Each number is 128 + 32 x the weight over its row's rms, rounded and kept within 0 to 255. Layers, rows and columns count from 0. Numbers have three digits each. The size before them is the row's rms in percent of the matrix's.

# up: layer 5 MLP up, 640x160, rms 0.129, rows 267-348, columns 0-79
# down: layer 5 MLP down (transposed), 640x160, rms 0.125, rows 267-347, columns 0-79
up267 108:180177140128151132139146129199104078069108149146142143112110132100088107070156130153106110181126117105161129051144146159206137130153191177148130131098133111133134184111149125109140115140122154141164087137193173132126230107050197141105156111
down267 110:101122090112109059176128095089146183164164119150185112167141084139147123136142141201067099133103129118107115155150165129129181173126094143096124178136119129112207128100121144144113135149144157116099088118100116132099100113139146119162149151
up268 100:152107161136109063160120212166102154146108109179121132137123095103079138131123153140127149121078146184139142122176114159142113154127128133128106110116154115154150153143106105127144159079158134128205104103092187151140172160147133084077114073
down268 098:134152178100143078135164063090173064099058149189064123096186154128177128155151131170129147112163099129145150131078153157138124145048149156184153158092104147113118135174116100165130174116137064167084147097171083114137131129139079144150112136
up269 106:091107100130162119135129090134078101132085137150165107120154164150071162102129108187136116143075141063069161149179101145146180080199062150135163144137160116187158114136075120087114067099125124098157106144119125137089132129157123099156215163
down269 104:175159123135130124123110122068148077134057121177195091147154170099118126109142136132119119159158157144163171140174152126116118125150124159139119210125090133166146108123125116135180131155101179135124196134160086119130114089112163142123127238
up270 103:119133118076109075120174114134096154141095122047141164125101214164102117111090108122104128175157198083171190169125112146115144113167115208146127097074135155110136141165081118117141099119070140117147189176130123020058112117157136098158152112
down270 105:144079098160128117156109152123118155142140100122094054124121148131122143125173119162141114162153185116082140164117110106196099172127113128117102183126182074140065152164083095149082094129150097140175039168119102137204110172089127111136127205
up271 104:101209168125174148085114139111104171122124160112108188115103180164117127128058072163107144156144121085130131148122076133118144178113122123132124151079098078060118158170080087146111125127139162110123170067130092154050115175115128159143108064
down271 100:155160156126150163140082116132114155073134125110141179159127048137143090130147132119154178156124195107124154159124082121167111121077157139149130058158055146103146143185116148138103148159100169122126158146164216104173092103094152200088103140
up272 102:142116100122165153127128147162125134133027096145145110102105076122129108091101082089102190089053177140099122134128165089103130146111167143156156155091097112183074183179183175124133090151178121118107109130130115110144134164084099150161068114
down272 099:125106157092160068130122059115141114119177095180187130115152119121061155143088134114101145146121179120070146133145068118126133121108116122168130063152120145153108129084165109079147124120121177151133075129121140185098157077132075081126109235
up273 090:150097114126119123105101098196115098157196164099065173086165116145102112150172078145045134157132133146164169085125146122146081113116142182112151111129135142132082154155187146120178144150112143094182166141168149115132117119188161100073134133
down273 089:073073156065160122115127115103153138107151128153097088157182163132088128093173126156051162148110187092181100097111096133123146144046136101095139153120067119114142153159132119131129128119213175133108170144131101155166124094135097149090161157
up274 106:053124121148121118118166132102118124143077166135092195107115145164128149106129112133102131102101124056095166132171101172213106156129131126079164100140168116162099115100104135101154104133176127159148124131147160093150126101181128143149144169
down274 102:121178145085120212057124112084142141134137096150117082166120116098160124155107148180120096170099150081131161155140140186106081142139141112149144110163125132111138156106101169127182154127106124138136106103113091136070135110186119113095088138
up275 091:105088140125093121100159111169141149075149151172124127125113217121120100114098135077152151139112144072069161092116140130144191138160112120136114127091125135139052103179203190099124100116137140134181075119144097105130170109180126074199102094
down275 096:202142122125122112172069109174104124097122154171127172154170131112129200129079158163134128098131094134130182167137156119140126135025118174162146143082186148125167187084135148175114111105168135160127082173132114060118135075099146161178125157
up276 089:131114173161097157133164104184164142157128148089119115070174119155154136140178112097129094146146183149157117136157163052238127177127134121127170186104117118113062145179176101101134169071122145113134050093147142110146065143155143091162142145
down276 096:136120175100180077158120110064158123064148120161099144099110128098095125164120184118122150142126167071111094108108099137101159089092075150118095172116124079160111074133143180165144117151150131165090146144134110127167146157143114129122112204
up277 094:076144106152116054100119163142141131194181190119071122105103055095048095100086157121148167104147087187073083154177163160085138124107148161111123121127195111122151152084154136139164089163152146135102107120067152099118155128110144102126159052
down277 089:094110172121135079098134110124153050162191121133132153146082113131111151129132133185107099106090142133126214096060066110106137147119144088096088147123166188055123166134110153089086095187105122171190162193162097162143164131088163116164136090
up278 086:173146143059121194096171111112103129137139124111138130124071247189178150086114120148107098118133136090136099104164149085138066123106098140206139170167143109118134117092117129153082113074110101106108114053074118080180135157106111067167085125
down278 091:103166129129154111148094187122106141091159125080190127127137140097148106040078162137121181088135133135140158134175052157144114096068116115069151128166158190115154147128115144126066149123155138152161135168167096140097125149081143121121109227
up279 089:160138122096112225098107124155082126103135106116136126135125136132094145146149150212140130031152065138144117130115114209187145145133106131137116171141110104124121124166160102119157079105137143152117116048078162148111155133114104126191095150
down279 101:176156151118062135167103113152141107089166136122173177162094114104078127120063196146157123129138145097183127144127126094100124114116106136137097109173152098134096079123115113136142128130130093154107127114136068139158148153191135136119125255
up280 100:120114081116094174148125151159186101181168115081087106117147141104127207112093142129136173132131141130099112129110110099128084132157162167135113155127135109160103183078113123143111093092099128109158117154149107123121157140124141135093132082
down280 105:151152161126157193139109154166151156060147124083134124187114107159060089117164131112187143129126189120135078131155092119103134109157125175104091161120100106149136145143112139142154131177132167139038057122123112133110114084119162148128110194
up281 112:156154163142110148113128108093150181172157178120136139117101123125146114173144141162148088137142122149084090162125061079150073116190140159079116097134107179172142099114118131131111115101180126155163130130106137134094143106078168167146078145
down281 116:116137077117106104105118163124088112191093117104149202128148168123087090147132126119138130069158150090145124093195141100150099144157130155146105111140108110158135094087076139143132129135137153083163061111117062134171103152111135111133123192
up282 111:136182128149143161113121128096140084113128172182172093143161112138164143123109073127150192078135134128110163112153100158036088173136135140170184083128135164070084131140097108108176071158119205106137172169133085175123132114160140218170122103
down282 103:188116130131119119117062083109142137123094118094169130137166201105130160115086175115084062106222145141177147096137121109129145125137111160140108157145105098060148109147068137057160138050155166162139138143101095069135130153185168088153152137
up283 095:129147122145154180134148104124126089123092127113167146114191088130152090149101057122102114109167116085124106047110107088085033135121091138147155152116097126130120111142088112117183132167112132075111120180107144092114140105171148121204103181
down283 098:125131153096088142148092164118125117176130139105085093141096106055121143124106159140140148136133053142163147131119106127135111067136168117127111177173136104150144153144120095130154125140139168172114143064111112110165121122141162085116136178
up284 091:134110126095151114136131150100076106104171109139111080077146114119151141128094094142206104187129091170187147131102098148139111126171155183140131144138100168120152114106153139124103086043060150163091110211157152142148203142139160144091160143
down284 088:114044098060122108150125125112150158146088188162165101159178130146146157123140146138149145171162104118114120158080131091123105108117086144101182094160143116170133117168113130150115111135175101189088150089071173129129103115112120136141136108
up285 106:137110115091101166087112107150061126160126162153122120092177140122139104085134165096053112094172169140110131108121145111134112090137093150159181168110111063127180150110200127110164099148127152166100150098153129108104139136102094131159134106
down285 107:107146098167100032108085166073147167085075107110095134085084106113184083141108118154171185122139133143147168110118231127121067128111145239114132105180162117107140135199159147142129103188145110109137127116128157088111147156121111156117131166
up286 106:172097107084097153146120085110130085159105138117143082119151121101061141180126068071079162061101132159153134143142144160151159115132165192133127158115149180139118068099095128034079099110128137178055129086109153095116109102069148080182141127
down286 109:165079141145128155134098095193207067114131155067125134103139095146115164163134082184147164140137093105123192171081148078134108125138132072109125161131158112087106114094152138143156094148112131113112098100151123118211148114158170157133143086
up287 099:140119154119133149174120132133149134116064089148161113146116164184141126070156098114160091059165113091142118165160118132115128214095108139155134135081104110097076091144145136097176130148115099116091154070129089166123099083117074141167107125
down287 087:126079149122180142162139124109117116163138151128120114170127116064100128168155164118103133063102121127120116132169125151111108137127091083107090114150151136195131126107159141144138129125071111152156145102162154144123124133092096140123122172
up288 093:177123137085118111153155095173093157124079127155133108092144135139132154152123103171154135093124084118154188081072125171087108165182144106137167111128148183136184126072169169139142104098137121109125145155178120133084107105130041110144124106
down288 091:148180137120161112131175082151141096110133127121106139140128116122096084131141168135161196162102101169125119131164120113094159101167072118169160084108160107113111174128108128088117149140083171101132120118106104114118174156142143125091113238
up289 108:104135130159157159061128189083161170132192148101142154089133130144152157214099114058108156148121147096081026085119129153172069071141174148110114130138115157138100106103117119136117134094148114100131084061100168117105167080160136124162131110
down289 114:076156077099116141197160136176087180103092097114067132092095091141109138120208182110164112119146179132137130130084105157173154137173106138091134089117150155116127179088133133099128128122137160151142112149129097119072153144120160176118105174
up290 101:093133103166120147088137142167111159083175131148074113092126155181101114166186181092133156072174154146107122139149085101163149196111112101123109093166143140106139069097179141120135156115156091110130163056116135130101132112184096156131195098
down290 100:096054195139128108118149130146077151173094137148120133135170145109093071110121127106131156163097064210158135093101192114109241135102114151157057125126173146122129156080102110171077200082145099111059113138121187167133121144158140131122160148
up291 097:181126095145117124119183135129073135134084133144130127041208146081093095120095146109154131125058138114085148133119167117060101163119091074132179101129051126152131124118172147133098183098181147138111171164137146137093093115145101147124171120
down291 091:126110184178121045140086102071151162093132154120098131091079107065147185174115144190152108154114135090171155156123129145146094074172132086141094135139151096122133196096133149167118147104107131152131147108109130114138153061193157090117143056
up292 099:087192180092106122109130206126127103144143211156137150134090165142124159150145091109110131099172146120091110130138100161148111070072200105147149105098173172098098110165156071130146092115192160118087111167097182203060180137115167134112072121
down292 093:155144098180089131124153125088087176089082094135125150170139095141142119118074086122130181163141153141068076160117143109158150154172099172152123196153120130163176091150100099138101170151165200117048126120197131104141128135125117149171150171
up293 092:101125091140114161170152113145126145104144116065105115147106156080142078144175136056139065151138120168122091158136107176154113111133174169137131071152121148169173120168136112093156145113111151104137139238208142100100161121146125094161088126
down293 093:114146160091109110136123112132145111158103142161117145106148080146110185099172169153122147111115155123133136165129170188095159163130095062134062103116165150131159111098125115158086208143137142142121197055134083134172148082178142137074136133
up294 100:108105132146186145146220149085105110070102090171093099116127134121096156102105093103119147140167148151116138131094162165159112140109161073148151174099142121155134118107168037109151205115130152147099152155111091158122132143114158170051133047
down294 092:128054126157158105099105162136139115097123155140083173102144133088150079189117124148172175117123156108141092083121175103147136154068195108159115138127121161158153120170092116104104138118112080102071121150125083125115114153118124109131163115
up295 093:091108147150184115136101133186124110141117130119141073135150158086117151107156101177147127098127111154116159087198137177196120086151161133111142128148106103113180175085142189076163104111099138060168142134167185123144159099113148131122049173
down295 087:123050106175155049110095165113135133163160117134137105163151115140125103157117139149113196088128106052147066097067138099135086103113148126134142145131129130135111161106169147127120119118082116145127123100113096126107080153127097122129129180
up296 095:118118076092133147101155133107129113106104128148095134101125171095114125130173111157124160117131146148136111170203232125180085175137091102140070128123162187096131145123138141112046105123159148113112144078144120080174119110174133184141110120
down296 094:118107093103110165126162148071073157151167153106162178119135119144147121081103156097121137092126114159114131177145107157094163084126198122092154120146137104120136109165172199188105155099152126116151115116138134147141090107159102160198110083
up297 105:171158140199182152147064164114148104145129151158065156104123117203139153157133113158153117089173147082089122104134079122109134124110131072172096165081154166139094065173116091066101114114165129092122208184110109143156138100088145141177079148
down297 105:087154118144133125126082141150179109146174168097075134119130111141151087063092146144111082052166142120110103179156184115102121128047165126134186175168114107151093110142065090149153104099111158097135123151155089158101107129170091147116157170
up298 104:201116118093075100125117146118097121208129156119125158066202093115077107155158137129121090123079078077166153151178169138154098176159089108037127127133116102167127119066162148145112175187131124121150120173088100130138129152047148073157102112
down298 108:123128066147113110129155149091138126071149082148088130157166131118087133170120132142169153123092092102160123078116098074143183181077097129121133129148114095116054114071100219087183141116128149153104173142086112102156149126140126077143116142
up299 097:116115135129055105136105131054108163152100116099133102082144133138173088042087163162111056107115152114153086106146123151100142117192108164134131094082063168126140138131120112142155150120143130163195155166123181091227153121167189070150149107
down299 096:131097171139072181110111189130141148104131116093163095131140046138150153153096097130118186168071174088176107143108105080113145121158125126141176147092140130152088150092142046155109105096147148104147161129179101070093162119149125088125121081
up300 101:172128062105108101116094116084087114114153151093130123156123147102075161170175110094123118093099123093118161132170125128089100162131139081103110116116172124157140169175191114193161149128175077203172125102085135102079174149102125143146131123
down300 100:114150109138160136150065110162123147123100173117160097088130107092171064169110144098143165131144201146172171112180164134142086131111150074139127166178129115107136083072148180219189084136126132149112152122111119104145112129131129104065164112
up301 103:206166124085118154164115152118158126101155081077165094140096117120105068134121131106114128067097104121102143139159161121158150146196092099089116173101117101090127163137137147107152187144118114118176171157118118100131087103148149137136143103
down301 099:140133117117156129133111095183084138123147163100098108139153156135163118121161098111153105087118118052160110192141112135133140092109079119086128154065097152175166133220163142174145144174150092092184145034122132191109116126103128143126103135
up302 102:087113131145123130079151074129062134133109146146114164105119181134110102121134179116068127155156197082127235121126138130211094130090097134090121134146100127147131169121125164162147154147071138145096163130142135150122142110121136198152125143
down302 102:150113186106102172079138098156145185126074077111161110183144110151119140168121133087108141077129132093202099105145136121121138112145158137134173048172149154161140101158150134222089091130067077136130113147118082112140109195149121185126130181
up303 096:081108084118156128100108113081161164144174189133089144136133129102114119138099074114115102067181105152121098145118166145061175088089164120155123157141126106143157127165146120145157155134176138147148123124160106116120099098113150112114116071
down303 106:121144149147140137141116087131143170139123139101137103144166088087060138123055144137085101134120191081157127143127198157159112101142136080092134152132154111150161149137098133162126189100155138190141123128168118184133045109115124129137165109
up304 093:123106169158139138155135133168165140130160057143144127095085126087177111056123169120147144115154140133106095122147129073102151138161118155128166107131141138153110165165115139075119130042173169086115135132141131130164096118178170154074133095
down304 092:152111128133123122110147108158133142149119138173080161177152077113121156124132178107058099108156064076147150050172145142133154162116193085134125135101093077137203124113089175143141134107107154092132111121054076097180151112160126122079097069
up305 100:107119114096097116122145130166133173157114156139136167102146126087126125096098120053137118115081152198091153154163058147120116106129143137092087129122166165182107133092090117124130114185160129134041160106149121081161167096130118090120168146
down305 100:117131092139125113124155153169138139094178151174157146115089090141099177135085154131138122139158092114127168125122135099146128134114110162122080124166088059075153161154090083102131123096121159077162139169138113144131140136113134155105135096
up306 086:053094094137131160121114114152174129117136112072128138085150154130104094106157115139116117124125156130092136169154185162125109123098148110149131140154158130109115193198171163125135121117098084183205138075136101160144092116108219119097111085
down306 091:173059169134143098111116060097155100142111099135108134121123122103090065218098133093106165145091185104179070112157084146097115164097169163114146173098153084154102118153109128167119136186131169177147191186103194145181113149140128104134163091
up307 095:155181124160082123163136193131127167159191127181050141125161118069149096103091143138150111099045133147092100111076145143189069117134135114077065182129132145164140183149111173132122132146085100090111172130155178158108109113121129089131129147
down307 091:132154141119114082110118168122117082146062121156162146162132183127106139079113112167084136161155177169092128117173128172142176130221093156168123128130086152122155178177068125158118205159133100126097118113111095086163049128104121159098084099
up308 103:116135152135115135083110103115088151121102146148076107126106197132111087179138149152148077072087161147125107109189131090133149119138131098156067173101137090180107135172131106108067123134122158130157119155058163132144129171140049094136110146
down308 099:128157052095113132136158097153142065125153166120160166126124106113163163173124124147082134107116149091058101180091085109120121131095118089178154138082085141156145126137160198160173097168125124117069155146123125133071126093136126119102161114
up309 108:124156134062128088134127162214130112106195085114101080143167105125158145152116102103140072180144145153090140144109124111146118136117094092095138092159072143100152177114121157116177182121140100086185140064108106197160160117167167063172141149
down309 118:084141211128094142129169167131148082157163146136166100168165121111138111134056162130124134085172135102164103101132144149175093103122112137114133090142137096154093098176115101135167152091142076114166153151127146102127179101144136132116116188
up310 101:082146114134134102123083137156156134156130155123125103038137140146166147080123091113145109153174158108041118107089146083052111163145130153188139130130111104134072179133162184133130150068113127107116115146209198121103112131153130148147107059
down310 108:106092102125106132170167119105164105093155092102112140183116065131126150123168171160123108083149118089141176172111143095131139156101102127035032146140126154108151105130123078089152141111124120113132161155112093100036105160151121150109127038
up311 098:093118125073157134129087211153157144127112116154112131075102194159083104142116116150165149165152153120107113124172093121165105088118108088110108181122152113113128124134110159097103168127137145170146207082128182108144121130091162099122153142
down311 090:075184121195120103199155159112136136156157172145118101075134122135155091140039112077143092121106053152189122107147137137105111168139128151017101142091119119166151060171111138079122105157115178102141082170155082159111141167115128136118165175
up312 100:159137165135122108090137143094123103184160044182162127125195177153072122112135081098049110122127112092135143081144154142117115161194095177153188139094090148149142114127146090145116097103069165080101059129131113201088093177141151155197104098
down312 101:143171126118074187142163125151148118170156086112115141133103098141125124130150100150148054124145148124094111135042169165113117178168165132103139149140181156100184084114039079217122152131128171134056100096076140140112178094140147090108149114
up313 106:127176099096142143088171200149148145104162127080153112133147119145115112182090063139120074085136155087103181083130163142120073062086131194144132105130141174153130149135122160130107125121179137151101080108129172146090201161193063120167116137
down313 109:115110159173174133120138104136116111129130073165145162188141140189141101087067067104142216102190083133132104144116152097124178119088176142107159141112067136083182160150126082090135190106183114085194125108130179182119103124125118129092171157
up314 091:119206179117100167141113105117108145067149170136096093126168168216059164119139129144171129126070146167160079111074126129090165098119126095116109112137113133104169119116157149149121101154150100143162120109174092085148123106128079170164096118
down314 089:183114119126102171143147066091136124139132112133142135121095091116107101178089132091122117151183112080120122168159156101129145136184126124101106087109187149159143094090101064083091157142166116125134134178137146133150156139126167098098154211
up315 102:088145141127099079095170199165159081150153095119147167150095133107084166141108118105156094123108106143117143145154141082155147172073153081162143082090110065150151132116139114133180101098081179143072176171105125065158147133094163117140172059
down315 099:114142139208132141131163149028145101122140139157183121104150118101152169140142127118112125074132171129116180131135128113125110117115143107111085140109099125137119114127121091172175115149105162104077088084133175091091109098144142148191108167
up316 099:133178098061116131199146082186163183163158165116082133087122193111092077092136155099093164154149137148128119098093110137136125149132082130174144112111134148115104141143100153138202126118089080071180114200119135052128130165130155109110129121
down316 106:149171160100089136110094132099123126153145135096135158151171123113156198101104146121190150129100135141100112183146102109166159060137163133143172076135122143163158108075115201188147143061120137184140141163128180134106103089126165141092114103
up317 099:089175038112185138144132159146098190111121101133064172127176131127152200163135135121111126118133167162145118092144096145168149146131104124078149142118128148180150108109135104181124144102174107195131155126147143122157101095106130187136148100
down317 099:118084156168100182208150140169119184108141184087091158101143116124128192101130135121153041124090075178071154142140137103124144177149134073130185114127110135100092153107138133119065109178159147150096107129111175148121132122093124101108150119
up318 103:165126112124158181149129063093124136174124141155151136121070142131090097157101126046125090138105113121112077113186112073142070118116150103096158152115150109162149123087104172149168111160178107153107132067113128134135138088073100139166165131
down318 101:145195163119130131113178111182098128119122114096124182141090116131124111116176167198160159115173179098094119140174116088093081100102100084108183117129132213158147120099122088142154104151088084142128148092058094167070174112130124137101114132
up319 105:078148103161131153096139071128154081173232138122168159085103094148031085116104108117170127119159121077097186098164056154149129149129073186162108140194138104132140108188193111130116118123116162137165130115138135176109127120100075188152139123
down319 099:148173133138101131161053144150137109126107180135129164195120138126148088100109130081178149185090118120149113102182135094144117070166168110107052124127133101132117142150116182200145170089123106144132179133144124201143113158114157093100103204
up320 101:121160193114146097177106166104129182125136167175176170122138079126121122160066104138067131115141136149079141123074134165138124085091166129183123097098069091122140123168159158136186115122173125088127115121165101141114152136129152102105151117
down320 104:138080116113111135073158167143162116189137130186179148133153117143112137118099110140123117149120130147198109093048131109099180123097155143170145128168139170098150091111157157142141076070079104114093097090209175085188124154102145110100115156
up321 097:156143100133146160108104178118133162181112130128126107052169137198067136164111129137122178136114092177155156077161098159117158145172140175098133118081117120120084146120124077136060067165166185122110073094159105196169121145117139104133125108
down321 104:157151108110113133156101167109170109152149138126092081085149094090117128136143177116148173121091106106121081124142128161151128125122171116154114079138195146118130059153172124145096082120071110132188150073071189101186112160172106110150128197
up322 108:100174135144119115153113131116197152150158098136102117163085132146108111173117108172115098141163138158064188140109165104136048121073043117155128161140149167153145134111109201150149119128174096128087117109171133148087072097098094153148140145
down322 112:114162177145124172115165139101134180146121148114083172117076115072118094129112131161149132158198147148156161076116109128118081145104198174112115116097129138110077163113119197147151129146120128157166133062133158147140047139180108084081119118
up323 099:114147114130119078130167129123139116087166149152129116092115161102111148128218118185091171133143170109127115141124150084139116128189075157191137137117150206127136149164128133125106147125107132150145169146132151090223148172131158140173168061
down323 106:145098128091091108087172105076166142152159098098120091121171119106110115177119116196094146157077149099214097128120127074121175146149114078156093046144101104109212094196167118144117127121118117081094173149093138135165140173148152136124123070
up324 096:110095089088109143205209081087131152093067181166136147099094117174091109120135173167159162120097149129135188118166113128149120152153152152128159093084090102232150152111117135172171083105095107115120124141116175170134130182126143110140108154
down324 097:123054122219139134091147130075123117148122134098110106162148124104088182123157089157137070136177151095100150120117112139159108134148080081068087166157135094050109124077096128150151160102112113107225071104126110113144136112100134120145159110
up325 085:119114125142132126075091098106188143085090165124154119142093136152104130173122088154183107134173156105105119142134067099096135120160111163093141187101066128164097127087198081079106084128149119138123138141100114099120157106138147153181116110
down325 091:165106212122113093124099169160186158111135065100094096114170033171180131083107158149066171129159056124104115147113140060109132130147072117129142134159155080130097179129154119112161154138102153106126176112061085117097156111145142151149144100
up326 110:122126120129128167106146180138145150174122135139134163120104192186102171094068147088075138116162179079074109065160164157143111129066059161104108135085112177129094178162139086108130114131084101092155056157129153081084164151127118154153111063
down326 109:094126135138115108171194101112152154127110125099106135159150063189114157094187131120121166099149108128186152150136200133078142098100120111173130119115161140123113167147156143081103144021139108110088076100085176110139109168097159157062115125
up327 108:122167123119169118098119105114099107094110119124046090165142195141127108117066085145133144100122160065108137127114149148129126104094078151132155123100139157118109201146171123101111184127161172142139090116149127112135109127097116156146123150
down327 095:082078098137088143148170133203211172153152196177142060037152154093162150110123198118124145168130094196105093127126141123115142078135113102121115147137089114140131083138153140154103132109102126214112142118164147085127105083181148098153129180
up328 110:184189061131132097180106120114125128153146139111099094122124111164089121104165095121158133048054137104126174076139185196049135098074095132130169196133133141145095156175116092105154189151138113180114104149151077089110135139121176138178123136
down328 112:145138164153131103127132122101108133113147133116128148128179149063103135165144148122183198153141060157180158066099134109095099095107143147111131125136131134161158120187152110092094164180130097126112135148106128169117167186095135112144215105
up329 110:115176079177196109127086121056134119191135069159131099093133120149070133098098138126121179097065155131129191080153154105044116151086043130116203149136106105142161167089146101153155148090170102117105098126155110154135134058148156128150177151
down329 105:126121098142173132166063191116204120122099173130116155107114114152072165148179148156140111110155084126113152127092122134056084140105110147116120117074150064154121089174200078107119180096099099147157130074109120179126167161180150117132129072
up330 089:148101158228106154082154136197121088162162096112087108089143110158142139135113110077097129116136132105079118162149115159181133109135107141135151163097148162114094144083097117086086183145130136119072113102130128120071062152120131153107157131
down330 080:111119144109137153095132128183175119154094134127144097148127147091142123178119138059106085162126121120150101186097131129079104110092139184100138149167110098065104121105107178150110129173198172148077209117111154183127099150101080158057105105
up331 092:103101129214112098146086092126106102162103120164112157084060136117115132098107144182089074192124128139100086129129123112118099105092142156103158129084107100122151095154072101099131087070170185106110090091125157145136115019146147109084142132
down331 092:134140222129102070121098168102141168164044120131104085121173197149116154107119155159134164173146115110130164146190181125188144097079128110091141130158153092117127121096077115146098153179136137150091154089176147153081149148137167109083109160
up332 097:151124148131121123147088185085185089144109098146108082131172126110170144173113117082129115168094107132175184117068140185090150101142101161068144078111100117146156090066116139098128190134136134086140100105055136138084148110049114051143128129
down332 095:049121109047147100111113081147130086120111146211145139143077179110115075146146122106138163124122111151152132081178118162093184155122090148145112121121085166190110155108106141115132067142148102160096182149126085114139098105138122095186090130
up333 100:065108119135121137116146191121144130152138190094165125133146148143140132140127161151125138108108156070138168098144127081147116100138150170158158176140115186127208185162099189142135122129054139138142141140112138154195156150102148155112083150
down333 103:185170103084138173168140157122144135156115111098062162141158119182165082145138090172168061166082096132124161047130146051114133160043141125114117124125110144117112137169142093158187158137128121140137109173115133168129123134186139149158108111
up334 093:193138097097163201094196113124112136130130125157151104156112131173149083078163147179128101167132074072116121110199106101125062141130126098123093165169097125149094132078147137184144104092148151121132145068097113176123121133129139168128099166
down334 092:098130056168126144108086137072121178103143159107167172119102139157117146137161140123110112102142124146112163114103134178112103169126196064117126106085109131176123111112154123088148206088095131150181249141087107085102137142156132105116132155
up335 096:106106117111150073093171127118128153159125154111199125167050176135149118184081050153144056137137105168108130106128128182169114089196118122091085062081135206119143144171133110129125099112080123101120088101119114140176137141078110155091084153
down335 099:112172135114120090203083128133121144186091204167137055095169118134181115139155073160128112150155086138080078131127113122120097135124160130068083125104191127156139111148164104191147168080108166155178170104143132159075110139160051077115148208
up336 094:150125121124084125128176132118157088183116111111071120126178126122135090162134079096105108099112119154152197152146060113189111173097118158159133082097159125108077166138097154141067119130091157117153094129101183102125141145096165137120083108
down336 091:121096167130143107140112093138131134121112179145153047140169148102097187167123174123137151161167138104151113111111120127135107135093098052113140133116179072132167152064105119147136187138120139146130135112098139176163107085099116148145135087
up337 102:122135113136130156168130142078133106101106139168063117114074119148153113131120102096111127101132140123074141103160117100117122115139132128137110093105057152091130140115135226112184112127127148136200128090140121149055101202175117134176106141
down337 094:140088206134125156090111135199116117162144171108157125181110079138101171136146130119164098171112141132188130085102139133154140136114111133118116131119146047111181187129092133116069139126126070157119070116097099150126148192145153199109152078
up338 093:133112071153173152158120116127123153114109150099106088111157124128194187096130123121162059068132174117130098048146142118090162117126114165161193087143108168098156183183114095102089078118120123170136157176092109116152150110143078138135147128
down338 096:098136192106128145148147096130186090133078102158144103105130075133157138158139118121105166190141137105134127191156083127117143185096122059189157095144167144137122149083150108085152085141172160095128127100134150175185142062165117137113126041
up339 096:149156140150094172141141037147103151126109130169066103125113141127135077087141110153127145117110127087126090155151132121128073153121104094148151083128078158193138128129192137162104166081122160097116110137177119157060105194169172112111108160
down339 101:112154127152185112073117078151161111084172176118095069139174115106119173173138093093118098130158110171148166120185122116139131135079061197163117113135140141082131095156089144172102131140136102118081155143137167119137123131161128160103137173
up340 099:165129132183157156184139078122152147129155160151143129085133126182155083093162085152174182140141081094099132120129121126152127086116193157113102134152132160079083081146104137140121062073112086099140133140125162163161183125095107159053083138
down340 106:102135137094159109140119071088114150147081080111128132129074134151141079124150087176163131151121153189083145119150136083133055154125213131109127094133104141078142124067146181160075114125089075170142166097052170159136155164164163134085110144
up341 090:068112081184137138108152087128143124176170103183120141126107161097158109141078094126128151111118077158106139111072057161128034143134104141106172119167155107145105097074135102168121096117136108159149116108158096156114095143100211145141065142
down341 085:123102205079109072097125127110140145153140117085102199133141131175117128121185158117158136165124114108134147156108158109131154053122091088118168123159211060129192088145158086109092088102127117128175133108096131209101146160106109136105104172
up342 098:113155100139164136133075180166175060087110078137139167121199142124177183117118156096101141115099147128094097195126107143128097119151169150107109105187153131179158122131155147148147150139107146147103131189181122152186119119149069153099123120
down342 098:141141112112099128124120186143103140130143098076102110078229124111128067092160177155138114076169131161134162119140092141084161100127166102118136099129144086109145132119131122115148147125124147098181131132159207149171151105170111115171166151
up343 106:133128124104124095199144137147169199129126135076111176133118110138176139082096126120118119131125081092170150140126136135118121115112177204144135146129150176121149158104160094124113147077139117101151089174173165115080159122096120135173116161
down343 098:128137158130117154139145092193042097144082126156122145141127087101129104057133149114169056144137143143132119138098063162146131113109122109068090099139101063174120097160191170135190124148132145128171151171139076201087114140137075088108194134
up344 104:196123107115117135102135082121099110168119122125140069106158093182085136117101158199134127092144127067153125176120163153090137135158184151100156077091127131148144167141115112066137134111133141176105112122083195100126175153141147097166151074
down344 103:061110126090137141127124134134114157182171111141111126173151155182169122124117098159129147186135168121151125090147140174190129167103122090113172123173119097090123183107134167138108108159094189167123090124154158120162093108137123154125164094
up345 097:129161116124130114139128139153055062056137110210110127052108103157084120134153159130088124128136105133126147125110074159139133173169110144117130140066139147149131138128109151109188175141121130161104083160157133080165096150083116218101168118
down345 094:074097056092139129166110114117083141066078079122167070164120074083106124135184094118152113135060104162153131163156138133104129094111149099117129140214125148090141163127081146137134061164148182183149149113172140105143093092184070176137155077
up346 105:135124112112094208127122108148109133157178151123128133106132080168073087125152111171099108108129118157120086147133070134154129151111097100130134121139078138167179168135111166094100137038071129140069134165096107162113129180123133112161134165
down346 117:136124178115109101128135128147110148145164146132123134111150096118119158113124192140145149121135093134144090121169146088114164133158137157144176121144102092170113103143172119114094141079154117118133079128126162186122173093168108133119157192
up347 095:147179156152111168190166138135105139181098162142153097145134149093098072124118148114107144148094119169076137141190129096156111151057156127085109120077133085143129093150135112166136159115189171091104105113073143120120109147151165172112115080
down347 096:144164092135122191134126117067127148106115130118100149129164129186146137061109133139072155097139126102090143163107145043144104112091128146047106060124067102176110117138178123182070175089159097195127146165143146150173097168109078160142134108
up348 104:161166156104112154147109138104191137099126131178116099120180151116094098132149165166148122149137088132109139165108095184220115139153164144142185112114160172147127122126129219091174155107121125186080096158097139172139107119150150106080101133